Part of a small language model's weights: tied embeddings.
Each number is 500 + 50 x the weight over its row's rms, rounded and kept within 0 to 999. Layers, rows and columns count from 0. Numbers have three digits each. The size before them is the row's rms in percent of the matrix's.

# q: layer 7 attention query, 192x192, rms 0.0468, rows 0-63, columns 128-191
# k: layer 7 attention key, 192x192, rms 0.0471, rows 0-63, columns 128-191
# v: layer 7 attention value, 192x192, rms 0.0467, rows 0-35, columns 128-191
# o: layer 7 attention output (transposed), 192x192, rms 0.0583, rows 0-35, columns 128-191
q0 108:458470519427419534464598484596446459403484494515505585519484481597532537548389438460547444605568461492512526416501595477452518508478535527434377485481544542477525520499494569515509553566498567
k0 107:441410557545502517550618493495468557435473512515468455471462497517578476472482453471442405561466458507469514495586542515550533560465533521432495384469474532525554521473604468518542519599481463
q1 112:560414543463551560457491517531584552521426480469457546508515515556551447550498514471448558528368475359476514556542509537410533479460492432452576580466515564501532528501608534499495521494440442
k1 109:470492466438528539484514525570525553516577535467475572495510493510487402464519533536461516464417556336536494479455543535452543519490503384480572575512558529412529491516447486448510461495469459
q2 112:509523539400565492530479440493410440536565517548488503490485529559516498476466583473445551413413496443533568605461476485531480487472500465511483459515436547409525463548463422537473433603490426
k2 105:516554439482448452570534511451447460520519469463459478417549492482517384611544422483538622479453571458495504494394521550582483464475516462517463481503446575558489499530500569527521514593398513
q3 105:493520419477552524574583571465459561567505546431503508488404467486567525467548624489553505496521487507633524528532548465556411491511437503525470576484597475550459493370449501474518532451520468
k3 106:517549414504535589506545470531444506529500482506532513490585422418555704443535628534568504391532517577551468484637505503608449408511519462499507477507468435455525514502451545453518480450512506
q4 114:555487491492532409543481527448492464508521411469503564542487473477464525579462443468536485537503563467554482531496531512466568530475448470471602562507532469508456523483504556501538499534557554
k4 107:632609473566578501574460480519507456455464495547558563475419424469415590575430445570533498517506533480505527464510533485510522504484424433458532499509502482551534491433527575510497486456550512
q5 110:557503443508530488464542574478493555463602522486473534489555488458599467401518406416459529483554470495532474512483613467579572552495500528522495493607477643455537460541553529483495480557429556
k5 107:483457568501439518484486511479578489435531560528581581499565528512521468427500563443398515487567529504509457486468532454538553513501493548381588472596453526491466527442582493538483501628433602
q6 109:419527508517553495425550451541511607465398471442442520455415477448443412519486556401488552504462502471490512537451583506502499502453452532474444562518458413521519447455501567486539526491600534
k6 106:488457558534547499491489515488541489458434578464523513525492494427480433455502559478454529531504410460527541457528536474511577555506485434465513510481584532549487521465434570538538461488459476
q7 108:508543538518430471564493505506499524423519516490417544581504467448469440507461615469480503552514494493486484557555479387485425463507523477442553427561506491584598535514628548528560456451481554
k7 109:527528518490506557589441538407579544479562449436472532593485445390441470527473511469556530536476424548465543528446507546536419537541489483491566463482535499478580512585557505493529527483533449
q8 106:562420475455594600570513544461492431594539568525508472563426499524464471512508512458520584518548498522466587492469487490513578440500461498475529443465545476561398568577619512386503477524537445
k8 103:584449478497504523554538506508499454508520520462438443468367540492491426482387492522481542478586488465513543555442518541497527512525495466480525444500571479503456546530532531366567488445430544
q9 108:546493474576523483538463550570454479506446562586405517439581565568505534539531558502590490569555521430579496556515501439475467535523457457410510421485520522601396432523371465590588439497513542
k9 104:487597536479491479494515509465583496526489559546408447532470531562395530457577390486490468534518534429567540426461466473569512569535507560510511510498475501533440411582459552528490520464461486
q10 111:493440584541543617512500573443500510484491556406500499442478542552520481588501499524467597446535590582473558486513462452432530565496542519492485491513500505427541506508516551483507412506591489
k10 110:555441567531541591504478567443529562442524425412548494436480569518502482559485425522503473477548574577444542475462461523388491453405488523464554440512455519502547423507482620459584490515672496
q11 108:439466414508491532489483505520457465519431467486463568554563548474530524552507527477432392459523508492547497505443530494466481500504586588534519530412558511417572452523480479428420549546521596
k11 106:475537490581432546449625521461525450534493468572604533513501534523494463527480533561504498358563455551561539426415512550613495530567499520425568507403552519510614525552529544478469581524412418
q12 109:588535460461519487548508519634397526496473471454554469603389480522480523467546529511475508650502433475522533413464495560518464561439448446420599514568444519556424457574544442381495471479497487
k12 106:574509582557524474508519558602430488518566412468480565479436483465453515488516505540449455550496431477474493466486552508560484623416464534516490535604428492444409467528509550424556476518374434
q13 113:511562531507527415509446595383559405603418499632561513482430582467552527471521522537513487522490486565476638469432580398487525419566419535479481447484506490504559442502504462509456453500457482
k13 109:517502489442446343497482613516537514563423470490467430524510554461522532532537574540525489558560483502555536496439529430418557472472514406434518459479541497546564475479501548460423442484476413
q14 117:484475527463511422600496523484453536525463477444497506574554465557510530590422459544461527522495502461503489493561495573588485543440401514454467502450494531454516409478567534435454588533462519
k14 107:574533596529551520536507383447452566550443596503507498489522473594457510578383549508486604516455504425475495510522593469531503555514502537500531545563503453449515526510493413432431551513353485
q15 107:501505536564398529543394483441510424473517475532475418520560513472547504488480468475481473519487550479495443470450601545560458432492525513583576448531586577471510539515521547462539460453492439
k15 107:563380427473453488463472481499457490560464438552557410551476401553467528532502467387514536493466522529533510589524576531521614479560544641503553534416499428457449541498458583520538469513517326
q16 107:570483542584488472547545492513505511501487486539514386509484573404506491500450587423484498513556538392468580563449452501464400547441489497459489497438457464505486530551481524489462550491568565
k16 105:573535539472460431504506448498491546476434398485505544414546520470473468448502539440402524522613535497489416524473473512584477455413484540520523509474565411474512474475428476549483561467557448
q17 104:559555488504593476522500473483577503446498550506400487532571572484471451538442427566416552552530438463543440530536467469477475561557563442552528451495558486514469492454484511539466601486616468
k17 101:476513555484545549467516468513526442533517515507557484511468506507549450544496517506497639540584566453502455518472448455479409527543505529601553468543514430481414569432392470456506524424575546
q18 098:510436447564549526515570464557523480539575479481554532547514496476438438526443557467527484572547482449538542577498503483421556439532508491462570561474554457562542517526494495432603476498597490
k18 114:463516493591497464485609536460490463511472430477441540518528443512457476534458538429547502489468502445464480495560464563442516539517343498503511587494518521563635511458476483510607477473503480
q19 107:403478510476535501550521478439584526524539516527570474409532452522458535494478595523478494500470571512473499431475488547443506434420454476482499586624465491471572539478427422477599463571520498
k19 109:498497457439515447595487533561461568544533488535505554406493547439474438507416622551567556468477523520460479474441443492427446506478504530479436556513537511473613519510494354505582412544538475
q20 111:436511520494445547433502488478387434460562447510449488409533532523553514470399548508527441467548453491583539564536500468531502531399489556524482519506514551476503595442582513459403563555462454
k20 104:477535414527486574436436492480421479439475521518411451398551494487509494497465533446585455513525498515591541498459472511460607511417391538470507536442492529426465505480512572545504534529430535
q21 106:536505573447436487477575463557505570458501611448477571558462497483538474532539496545448510491480488507608441471522531499474521455482572569503516447501519535502490587518578489450482439502539520
k21 107:495455498513467577578477505584559524569519478532569503559463546456484406480609573538550537515558447510516489506546537449512553491516383520493459382535486520504542498529475493487440509568504528
q22 114:501466499477381469517558444463607541503398600483501484569430550461459519449568483497522487376458440523486577498512505502499521581531600477552414524473489522484473472373468489525473455426402442
k22 110:453495499507417439522414438497541505554434548483458523499432580517442488456598529431550498460437537488450466486568542421507551570523592466568555500455373593423479529424466561448495534401541478
q23 118:499542464400557527440470482449535483504521490425597464521523418573480533446454557463555458525535442631454511480550487455475536504552563517569575445436434461524457411475440426443549430561488510
k23 114:503498471416567503486482552484570493403477493453408486549499435522517528536489582535540498492507516541529591533394542515581451535507569565490575509522445521479529462503539450510479408544467512
q24 111:538406463457471455411460499563481530538428527502526601567415473547550615542496446577533492540462486490517432570554530508570480431521445373539443473479536478442432549489582564512450498632591506
k24 108:494482503545536441512526516469488547546488499494479540575382551521541527396587456461490545460466526485459471514521564525522454425556477514461514510560527518473416528525482572543381474570563407
q25 112:350570497531549503520467436452499450518476549535613539478462461583485515489526548428539482480458512550511532499542499482556527490460517477537390511478474521483484578482579548508527471516531460
k25 105:490570507498626549463495454526487492531502564527516497439452585532507461619511551379532524476479465498535503592531473567516549456509497463505457536552476499419494463482546521474503594475468419
q26 106:525494474398551513557522465506435548426374560404467441477550519499499456572479505444523553578587460490497506428492494456545478553601451502513518568482473531553534475499550598569510512566542469
k26 102:562596522445456617515503382513521536541557489479509490500504592480397436481528566433441576480488478574475504490583611463486518515568469431500498495431471480587529399445527551472545547514467477
q27 107:510474476503511482473511555590534471422470509515506465477442533561462432514436462536474504447381540546496440437482403439539526510489519508480534450603448532428476566467458446489499502542512565
k27 109:472467474477475462476547610572539488516438478466542515490502534506467437558322557514538505443448555488517442517491580498538547567500502557521495486497491532516465479471470443623509456449467477
q28 107:534554518521486597437564483469511514470484599468466484456438498406481444515559543567553481365522545480461594540456524533484667454514484498520532532539441492484447468475407522487475518472453574
k28 105:486449506393564496397556428513552433429515451567542487510488462465450455425525460643509577385573530504431459514433542504383613572439512481551500620494526483496475530479492529463436494471466579
q29 111:494471449502444447533518607576503450556543484432534524378423529488465505553537506462422501481493485463592494453512509473494511456459455595442445554447469525537510504472512460437414485532428540
k29 108:495456573539563471521499616533441512567472455464598495423435475365483561371492380405440527495521537550550439455507437486508534492428435553555521585453475553436524459510503471421458411454468492
q30 108:549441570472475469541604560474481547548463481563514472551492449547461488469412457474546480601511545583480441484412512497493472523502483546505582468508433509470523423470496459486479509376420497
k30 106:559462432591516431529524510503558545510554473558575524584490491536410538489422572543559464600473583400508519477499451531444526576520543595497495478417498520463523495452558561476525496435407515
q31 106:392546487481547492496448487508547450506475445529526528540469526438480567562549543527525530483499642456573435564506505554459593510408524466502483461525463583499523459570557490535533525424574504
k31 103:584436545544562455530530441508517460490398480573504552430535511480531496525563520556572453401443529526605429514568518529474448515369548471499563531466579507525447487518617442585519502462573420
v0 101:530473498535594614403423409490504458526547588556590499494515437541532554481498477546412551504449500458481495532542542458442516521513532530486521585469416423490481646573511461445502527481571449
o0 108:478464494490485490603541488528499570466452448437562489453511524507512563508466495544584495474464459570557537508491535464454487503471532441477543484450501437543563530618537561558533512588403501
v1 099:487583551560522564562485506566541480570533576518462462474445538439559529514478517528522515505558527551513560471461503432474489626505527505498578525495524456476609538508448530548542381470447589
o1 108:441550444534495531399462541440375528406493507479573499437590481476508448529465609515532544478461410507459471564491504518487502425540502480497503631493519468461535499483538581531539563516431477
v2 110:453450549516407495613403482526555505512495448563374431523574519502531532544474530498406496501536387444569468427531455490495514419401494521560423542519455592625599461533603462493506484406554453
o2 119:453545518428604597526495500449504560511491463581511567624526506423493398479546463492485499487538558501520438437499505445572458521471546579526550512548512485524522556447494575537478551537532523
v3 106:423531522545595513436457448559543474412417524528435514519516519533464568576508541482495475460458516403481487460555440502543557502475392534419409521472549424384541529546538463532477491526529469
o3 111:502483531488425515501564539506521546386565552456483566427494516523580481573423476547503470493483496589522514455493519489482456403589485546506502437447440543469383595451546524451532465481435412
v4 100:504522547520431575431466555416463420489476521468502465556493498465579461376426517528477456441563504514542492552449484446489494450526503472464554442529472461478409445523480471512568582462447451
o4 101:518436533509585440503537498492472453551519505540497511529464620467503511516471450426600531517505640598490534517537446547528478601437463536538455521488448527449439538644492523498536570496481485
v5 092:539493458511508532555555502410490441408474493559405435448445467514458491553488535626498601474488418624518411481490463480631570481517534462485496452532544564494421550510418509500429469518499458
o5 101:592576507449521439615462603483591404592480520522464550499471511488504492539509593473537464469425468414500516476396484492520415462461484444531545491534523504573494619550520431464479408452460559
v6 097:528515489573483462461509474477486537447601484443461451501519456428519515492552534507444412501532482500481460501570481537487490486487499555504504526527568504567471515551515542489565531440575433
o6 099:452464534493421538526485551506571496581483501491565583581445500504532567467397478459523458552504528569473536519404443539471573576435485521473383487534412618467589532547546486610498609536454522
v7 094:541547572430474484390450474561497487510516468522540549472560514483521535517417511422408414477481513568443440541566543513555515501499573549556489562468436542468518491389478546426468498533568452
o7 096:534450481544475497632541484519426492540556513524608482473550434524520620437480489627531477533571456488543536456500530459492516426524478460466494474502529423591523512506463471468535466496470497
v8 095:445554527490477502519458404468492530504494521557512578523433500501448454422344558492506490510521423530543476549596450467427412534506477465458546489502572536479465453475528511651485479532491461
o8 097:427484550534504532392500521422440534517468485472458383522524483488517505485478455565511518477456449478459534430473479500520492492536574542520467520459504446421469474495511401445502521576534506
v9 102:543465602448459499468613454462556481503495512596457500532479525509524503542402486468493506493487444550528568556515466518510542512428415421518519507557491560438525415487518465429494512466444490
o9 107:490485497483558539506463466510445553468565420443499476488570438446507468508492593585526476554440525544440508477447604448559425450561531519623518500448438492561394562477502469425499581492507503
v10 099:444513461489514515412497487485376488560455509559450483594525484478600513445425455481473529600535528469466472501538440438522558493463470497490548443453536560405514486550432539530542534505495437
o10 102:589452556528537414531526576519470535518580595566459551454534536534549418455545494505421519407465515505419462511478543565477472500443482477514479513428540504457562361554465514522584507513557513
v11 098:507499568580422509542553461464509443558458499507509512420541605438402516548470541481480554484494456455417508515485535445539516449402505545513529529444378509584433530541485531515494498565519523
o11 101:544514496434517543554450528424544568454433464505456562505494439552507481528467442499454530410447465449499559457511433515494502501531567417507558408581480464490351501487545521537523436450483485
v12 100:462485601490605465551528481586445526469534524574493544470598460602520487431524489447514544533577487494552442441510472516433527479536539445581548370529458529523534496480422525567410496470542501
o12 102:480545536543445549523508545508491491496495501533519509491562524503483496507438442401477417486527479497436451376538504475458415589553436584529545513481492422466584456494498536470591435482484557
v13 092:459512527545470470503419547434408438545596540532521394491526477462490488479604517545514535478535657471483424502547613633515483499514535473504508482482468520538565469574545568527469436502458555
o13 093:551452552603606487579541443392582542504498469499510481507533522504520470528478479512502546440524510469471548502503471445491546591388485434432528483470519533528454446516445488607436537454517561
v14 099:532456461491494532482386537420467527456523523552561553558543509472531395547551538540541400599525552573530534465479514555585465420495532434442547502401445475478437558446544501474477493519573521
o14 109:476524526496428407432558521550574512591471497542472444540449517567491570546503518487560590575520490455541517494495437409489607613488581605512492494440555562417488462525464472553522519501496488
v15 106:589592504528567553563566468523485494416372490499427415482529545477526480503464489496512533554487521437572496504447464592458403512499615556512480482475517569568514507553541549449411526494437508
o15 113:463590475451456557467487532568521472526438504557549368523610380518552436533551537436462452407468393561525465483508530415494487446502527569461550482500474518460520404376526492558400457453539513
v16 104:424472463448479509493610500428553527530476548556531473485415527557440528548570510455451556537597545528531497599497456572546405466543433494511497546533564610611547504470536564585446461509478508
o16 109:425564476524501534538504457523627551486523455434394442502515429514464453464547472493532505489502443470479582462425602442539548586532437536509498476408443439462466523487472463516540654464552564
v17 106:430438532446632465517442553467442510487524572451484562428581540561492493495496486521509519547539581519478533505532470425489439576474444500489615520570565482403443586440532530472498506537503442
o17 108:500494597541480368533431524474629480446446501474488511555425572413475488528497497487479497519435490505524386512471493503423537500503525583541532381354490496568472380542525514463569461522431503
v18 099:538557536534475495568542491487538494464588417529545479565406560528481535546532524508484556510577522432505592493466527573462506500512458513420525475510581592380498456369463519561488488490462546
o18 104:467523374494430494518553567544592569429450557520400478520518444513543441512543496439523464460465440405493523557506438496540458473499446475608430473523542535481509445462460506527577504456557459
v19 097:509473456475571470602570528486432505570479558466433501518545544535417501501408500486444477476499467545553467572570464518434419483534577573467495516458438443570502488610541621556396376502550512
o19 103:474603475461442513484569373496474584609494490504531472456489421571501484554571499522454555458496519392559529426399562448509556472496455469486479524545422464471386435537513452440464474516520487
v20 105:505549542557535544617460520470542476475501589443527474468577473488420535512537517565452481449445493529469521414546562571540609451539419500562528580505492562547465489538508439548467443423545494
o20 113:502563510493485493468461460518573505566483467619478545433466502538537585468504463464549605479468542519494428459459513472544338513411501438452435512596552509536509563458521527522491551509537454
v21 105:437433413495495509476530469489590499520528497504416441512447566499468582529558444506539421414461429486507514537427558530566535511619477534506507507525542500460460515445565469447501463567566569
o21 109:576571554521521532593513430500415513613429456492558497526453445496568447587596442460593573517491481516516543526437579510426484415460491523477501440536483463551446525491470507481473471447494506
v22 099:515472431484568487475496466472520488476470533462487440552518475588584527514483422561467551466463553596495447556437515576464460504504522542536483526443468430490517422509450480549573518520456534
o22 105:539521459510505533454411525538479459493512460483463509513412376525441435540516493500573465487483553506427544500524558486480453562490568429533504653532455585494602525477442490571580533435522412
v23 107:522620517548482451502499522435506552475541520541492548427479539465446404586502529428538508409492452549610521500451559500485567521477527600526425450541443417477490497444562527456499415466475599
o23 109:461381536500472511395512504435470517490496531474440546504559487561588535438508413560459505501524387408528474516393503502437525438468628452479525506515445508550476541502524624498496452490497553
v24 095:508536454566515449604486444503452514454523392440554483509473524462460493558400519443450539403438485525524594509439531483501553509406496461503452512519511502417481488428533609540525542400496487
o24 093:496406626458541571484466619451498484561530489532452579419525505523540513487532502522456428590479444523446439531501451473518476494560612548538479488520505421564494435512472415545446497537477540
v25 100:473377588513457522461571558461532406567474487486497474499494461498394479517500499503526468477526400579540554488464409476571533429480468444548534488518512478501474564520529471432489448549556561
o25 104:523513543505570572572510522479448553590545413526487502513500556498462519478528517488505576417534423514601465517481484523536494521501574584476501488451504399438560595549527557621593481524563457
v26 110:483488498589459516453505413559460518551430517482492419522499535386560601548578491514545527488523447483542488512535590426433463546480465512526527465521481508546535579524457472466530404349489497
o26 111:511485432421450509433556519557566510498517426489450495484592460518401363456434475594477535561486516506440552465534495444509465472541503566481497507446528554572457514444501510594495616496530638
v27 102:504561529517513500475477465491441464499506477441558535570498469505491477530476491417454432419518570383505491462552448415613502490464591497533512474505546583504520537535529448444555521447518521
o27 105:459478499501485558478435566518519649476539571522515473500430521428480529476435487549526480567532461527518433495456446513418481573541490522414543501433457540526491503572363589545562414544494492
v28 093:526576443475523546462497609486504447555391427454492457541530505461331516427570581481441481459493503509559532637493599494404451523438450548557449451485543509561461483584531488392396578547464584
o28 103:527397546544540502459434513495505602532502478565478496472507457430507532413412450505528485522535444552412441476576491513566434576438555417461512468487400469537422510475502488465453540405508552
v29 098:534452603519455546444465456501576463593575482480505575465513552527555454472456487521487404439493435498510526486458429465624531491499553491449459483483461440516477512475531453599503469449485556
o29 103:448491418416507536477568476434466519467566440592611471493366500522403504567493534591501514511400533541455560535413506459504482504496463587532442543444454500521555555555473585477459470443489479
v30 096:474491441455445477563514420495437436466498438447577529561540447509551553485489458534609583558501478610495525511519489513576583513461530503623460572476415525493430469524551453494565499476529457
o30 104:474473598586642488494457534521549460534468501519484521480499547524468458487545477561550446560484568522477483480497519533521541470476455528481573550482517450509607505488427614467447522585431512
v31 104:469399481510454636567545493465481469542533531453363531593452594457520483558427558514509565461476491389503598562577523524597422542573478546503424467371520520523487310475488466493473467500506534
o31 107:515568508461544502428527485502470484534468585448599510525470468436510531438610438597521539496438538482500552505430558419518550481407519431591443604585455491479567629506464535564412505483517435
q32 099:494487589475454408503520470547540464424545441542592491489572446470554542561446379513512484533495477459553471462517427453471536524532455563433453449502500475542524486506534504502443603485475598
k32 101:395508546571444396495513524497617459470588439458491515509570497485499483477482509594511522587516533464544444456508440493579490512542415544407435435540505559509570472491582454496429620430437542
q33 087:492492505450578508524459447461542467550574494558497450564437392571521498529515506460570497515475575509450503531426545588529453504524520482597427496395529429566409489625412483505550496458497525
k33 090:363407528433557475560545424481592501577535478554481426538517448461478598443566522490509536500518557501464493499414496491456478480511587507600523530412522402539419532530448570482522538433548468
q34 102:583515419511508526556455468519396508601600486512500439536500456439466523517500456435516501478525431458496469545557472533463563363525492503453491526577515450555507585525480364507572464470608518
k34 103:560478504514542510578431426493433529523530501448586501504544433469507525478524439451496468456577439351489503507480531536471515407525518523496462525515530488637460560459457498574601505513483477
q35 096:430480564581503565474472398425487454573402534491455563481450540590544562496514561496583436577599492376580474538604480507459498479533582444426476512551501503493485505521503363490579491471531493
k35 098:495557551563545565549473476458542513542484511530481507525485510546483522507551428514452368507605512400563467545534476625560509565495505504484438533463550503484435394427484547535579509461451449
q36 103:410508459644408457538579554573470492629438440608483595536483549582420495478507435574417429528575463471649543499533491465549526523478519464466454497497578436484570504513548452474457504464501527
k36 101:504489472634540521491548505566453561495485554608535516612461503472506430436559353579455446592449454455619528466563529511475542526462471500496453476405532501491529499511519388493538514469417474
q37 090:561462515430536513482526519433502591479486417519572534438454497518514500469425409484485535569419518504517457556486561555524435475471515520496489484451498487494460539509574554527522475449532487
k37 096:522492530478496492511555471471538579463483490523515505471515470535458558481443494469548506601407583467437460572583527516499453368545456569477550560486535472515541488527505545480512575468614562
q38 083:472500546475562494564483481453480455462465566472534448446517619508566381495443434421490420519487493453534616520540385460420535533544517578402484404424492451524513486521537533563562524481542481
k38 088:542567570548516522480452421588462400442464451472516462488568630532429453485512423449559461472524522426455640539548447518470523464506560556433444434472532397521456478542527566499417485527512546
q39 082:437466554471515476464451484565528522480478539471443525508493544387554559553549550616412457560565451582474444609509486470416608462467520492449472431579582507484540508487509492499529472518478605
k39 093:546395475515485403541547477410485485448507545528511493555528517392567530499533449511551603412540500492474558513516506574470518495576541512531488460527497511488509465517526480542454479532424498
q40 087:458525490489544419461541491519542396521539528417471489503447541446524507434559424447515513493476540477520478515513545445549536523494480516523470427569461510540476513496484460586452498440462480
k40 086:526446569492489436582457497556493486537469534471456584400523541478498532504504430484455512496423586506527465495470410494523483531493502619593433561532459560486415577558468443569492467438603496
q41 093:483511536512451491541497480435497531470488510532462472543517468447470648615485545531520552445479471522531546519508575389455405450538479485598449507511498424441464490573493527437486572483469371
k41 100:540533592502493499569463442461580508505476549489527471642514405502514552532382600534464535480531466501459489484419552465499405537584518471524515370482541484480453504570458575450492498417428435
q42 098:534531446431432475560472512446454581460519531535497573514404538468462565458445642513547478457627483494466467510560471499398531536482553618498469471527477502529600479514520408448439524537501437
k42 104:578567541561575394488505480424480587526510513539555469428443549510487533475459566454572514449556550505453518471545443513425526516488531516475529472517457542493518475488482460464510487582467454
q43 083:464505406462510562465554472512452463458509459553481507426479478579519585501483424444522491492618579430450514565511594531486622496483476470434403561587433504412352565436389473541524468532579438
k43 089:458465449492555534534538466500475474533496511575378533561552542526497504514538423526496420524570634469434491558534530534520509494485538448510524499502451488497465601436425542528542435538486450
q44 100:486581485490501447474543528528498539557535541543480509566532492489515541512533571530518548453496422496534562485526415585461461570564547529454484497539615432450518467510475365535434490477605440
k44 103:529568484480529507485470469522554489588610520564562470475463548480437494473492471555549557524446479491453539448554499458454449526513534521560552508494574520494460465566441507503510559507407478
q45 094:475455456475508538567471519625468585478536475481578520415566471571458459477540558381447511465429513473460472417422455502468508510493551449456533533537478634460454454403525475421473470503490523
k45 095:486420441438511600512532536560517577525598468510536521466609486545521389465486556502422571374471505453544455469448500474498446557476512499498558584592459503492545500476530459541477417520467482
q46 093:549494521486542527532551448514503531441456465515425527561482431491514422587497440546437500467508500508457579482483576523501528544473511479447558524541478584446580472479514544530407569595506506
k46 089:514465451452520548429521493412455552493509522524456534516524429502519576438567481525368480439534413573444537500425563526470539505476510449423511512501505585494544480545518473553551502513529576
q47 093:580502498389529526461532475568515527424555505426579489494475543438446512535519432543528535460540464501432562495571593489587536441561504500447485339498467436537485623492473573444456505630446489
k47 096:533536508441453566525527521482474537471496487405424541441485524543517548429479600468526615508468449573467563493509596561462577459534445585479460371527490451524462615494532515475475480575521434
q48 089:569483469465442557508441410554501478504471534509433516492475503571498473592526567535516519494457462475452477576447458489491555467529538504481507481417581485512485508456489518483526562473519505
k48 095:512570501563521655438477517439443561594558523558454457508485523534596365535524507473513521480463426487535409453572411536517567531504525537510533485454500400476582457570388492561469499460572460
q49 089:527478436443484584544527405485493431496486523531419486587500521521520497580526484492531541470509529525607558466550481488511524493519562517510555477478456527505481510416568351528539457431527460
k49 089:520456512437517526485469446557558419407471609502419505475474538560444474487454496483534461461513535507560484486507454396517524574531493486531459456463487522469397533574493476540531520460495560
q50 091:614557484554542447514471516511419506482554515484607541405418468478502561422569562489487516424365515519588438534529515508581507470365538595495464545578572539460411504490546488457432514421477568
k50 093:495524459506525507510524513472399533507483418518629572496487482564499515447560548485549479418474549470554457466477491439571565418450521516559437580528495547531570457529472518517470486451468463
q51 088:511523514520554415514470512481466405495460518513550461523485463473507545435484520530617507483475532507492456514416507497527546516504469415467598556484475520489401446564568541562406552492503530
k51 094:551502472454523403459408537520510483465446450513454534478446480466443464509498542581465484525467543534561488573478438474490533509502506430510493526414593478540368477508584543492489551544486457
q52 089:497454470548473541528463452508436486523406591529520475519464503443428506466462562482529410541530592516572540557448499553492445476509545544547470454422540477539481482566478477559552514475586387
k52 096:440459528529462511488456466487520502580461498508497502434514445588444502415478502503511501527583579509486493542520504597475402464477477538561492513445543423489505496516514536455565473385464416
q53 089:561460509490558441547572602509514529592483443585545484404520496471490402493460465479475445582478535435623484461465558469591500480501470594524471541439495471474514557518454494409482410438482551
k53 092:545368415475477472649522512518420496564456436565582491511487569464461474537477532464490421544442495512583542498513477442547414545470444505439473529513492476459498501513431405414410431475522520
q54 103:536525447525511547462511509510509523494460496542444505563489487579438667567459521558521487410526413488457465390504543515532485513508475494417451536583488408527566525451456482534542502478553580
k54 104:562566473547497620495543438470433563522542600521468584520491510450396477480459497516518497523533401482432382447508478441522484591488468524494576470627537431517518531417437504590492507493517567
q55 092:555423504486488437543439517440503532542483386458478496441477557505422409483513508520508553584513488536536482559401453430507441484541537547490569561417602517560495427575560483458477419520536517
k55 095:537476503558508396528462671448426505413470479477473413499512565467464421515496457518539553506436512480557536468401535541514493454528465525495588450475557441491464438582514421470569485395468490
q56 093:512538403488463478450444551519455483394526534518529426433468567546484541578528520483489464466408491471403465414455371543531483471456520591499546422564572561425531471465464456443449501537518475
k56 098:503564559519420508482575522534516510469505481492580517572522549490486512479492509477570512381456456499495489375481502494487426546525520485519575497618522489424527544522456490424468517524525528
q57 089:506483484533566523528625429511458521509460565502505536499504504554424480504490501547497488471580514458399543489460507460522482516341506561458405555517525508522579554519465519508538507352531492
k57 093:527476559526509556504582454485350563513513593538528481478492544541429475428460517550469549492503408525386421464457482523510460532387504501407457504513437513511523530413401420481607564409528492
q58 092:529481524446522426458494546411500544630525504618438401488472666400418436453545458440476554518421529499453536545470549422456594424414443558536549509463486516568442473480511544474482523502523522
k58 099:561453468460491455619453483446466527500429465567461543504486613443469525449595455433527465407503529453517556529522439469491558520496461453561507490513456627530455524504445544480432556456576511
q59 092:482515526598511532469439482400461552472582528527518533498506614511486380522468557450541599518483557531419416503472441443597449587433506493564487488438447449610476408477508599502422523545450519
k59 096:506458451479419543463514576549536483536452407435501451480558451655505515538416588559505593506544518495444435547510460514627445442468509531509472509442541453468576475540495489536459553451535535
q60 085:444461462506535471436395434590502519467435514551536516478435470590541465456592553466486543485512518591630494532517545473438577487563538479513443563499514559442449460485513454435506487492478352
k60 085:493499468565540553458480393537535542598467539542468489539447551513506451485535590482587496437546527493472458537532510528538555467488458456497462531478577548418366441537521491524583496485487467
q61 089:520542524520527452491524543465431449577478511613433414535460532536504650550473548567488465584512503512536502467606416563560576517562474569556474384435479442487454451457446427571437487480497468
k61 096:537511555527531383521561423509556378514392407574505489518498478518525630502593550537536437559570536496507585476515571513545496530492526459527418472518569438498497459549526438555453445514477509
q62 090:553536559441432357381427398461591474423414551568489484503584582439452512511503457623469508469531589521389511513479434542525431519414510470526419438446490443458430497552495566495427488440468552
k62 095:538492517417468516484543481521539449446491572480471466562458538447445423514551533575487561423522561532395497474395463518501603523516557482544484510408448459468509481575502547508482536492567398
q63 092:631480540535500511489539487436462483481515466554452492464481496576507514552604518436609473534470491545560471534432403555539417586457541461508412485459555533419510383478454536378522532531491490
k63 096:492443561506374456499545549468409487553558410545451545483453472557523535507466570501617533497516508469474430475432471566467456441562525493447597500485543517534418448509484454451539493455558491
v32 101:602448541458480449476411532566496512470568449463514475453549576521468467549502523583538510427612553477616475514545451476618463469442538501556488468473535462479519421609543464481477584626467428
o32 097:374490469477529531431423522470455416445416564492486443495504513494517464559533548383482451523426452568450482517619484397505491547529541406541527581527433514443547534521493524556566484425424466
v33 084:431511503488461578534539420433495490589516466369583577502476468441479457461494517523533430580561501502419529486537484523534536458474549469508547537524506623463544522411510521470470472451457484
o33 072:538469489427571467532532471539425493501493533530395504499511565532473465402501533496427551549484568462544491509462567463469606523465484578510409486563489480578485472482584415551502422600545546
v34 080:462569508438448484554455535530402451462416572422535516503428496451549575380513512488524490544517493584456473416510416605493530536542493478491525552477498486514470574424459506584544571503501450
o34 075:583425571560555519477504452519509543465530415599474551557524509568451437409475378480499510388527407511549563554457549481453532463482475515492429392474473463529416545511580437436434411510568462
v35 087:468465489481530494536484521460542570499585526519569420491494508560491518464472520504460461508509490621534603571552479402466552439480469454463540578496408526450504547525503481498449481549488499
o35 086:519503407438452551428568499493518535549511456601502558451496513455464402623473487522486481456453650418515430429485555562552455570518526493492578438497483470547447566483494582600527495452537522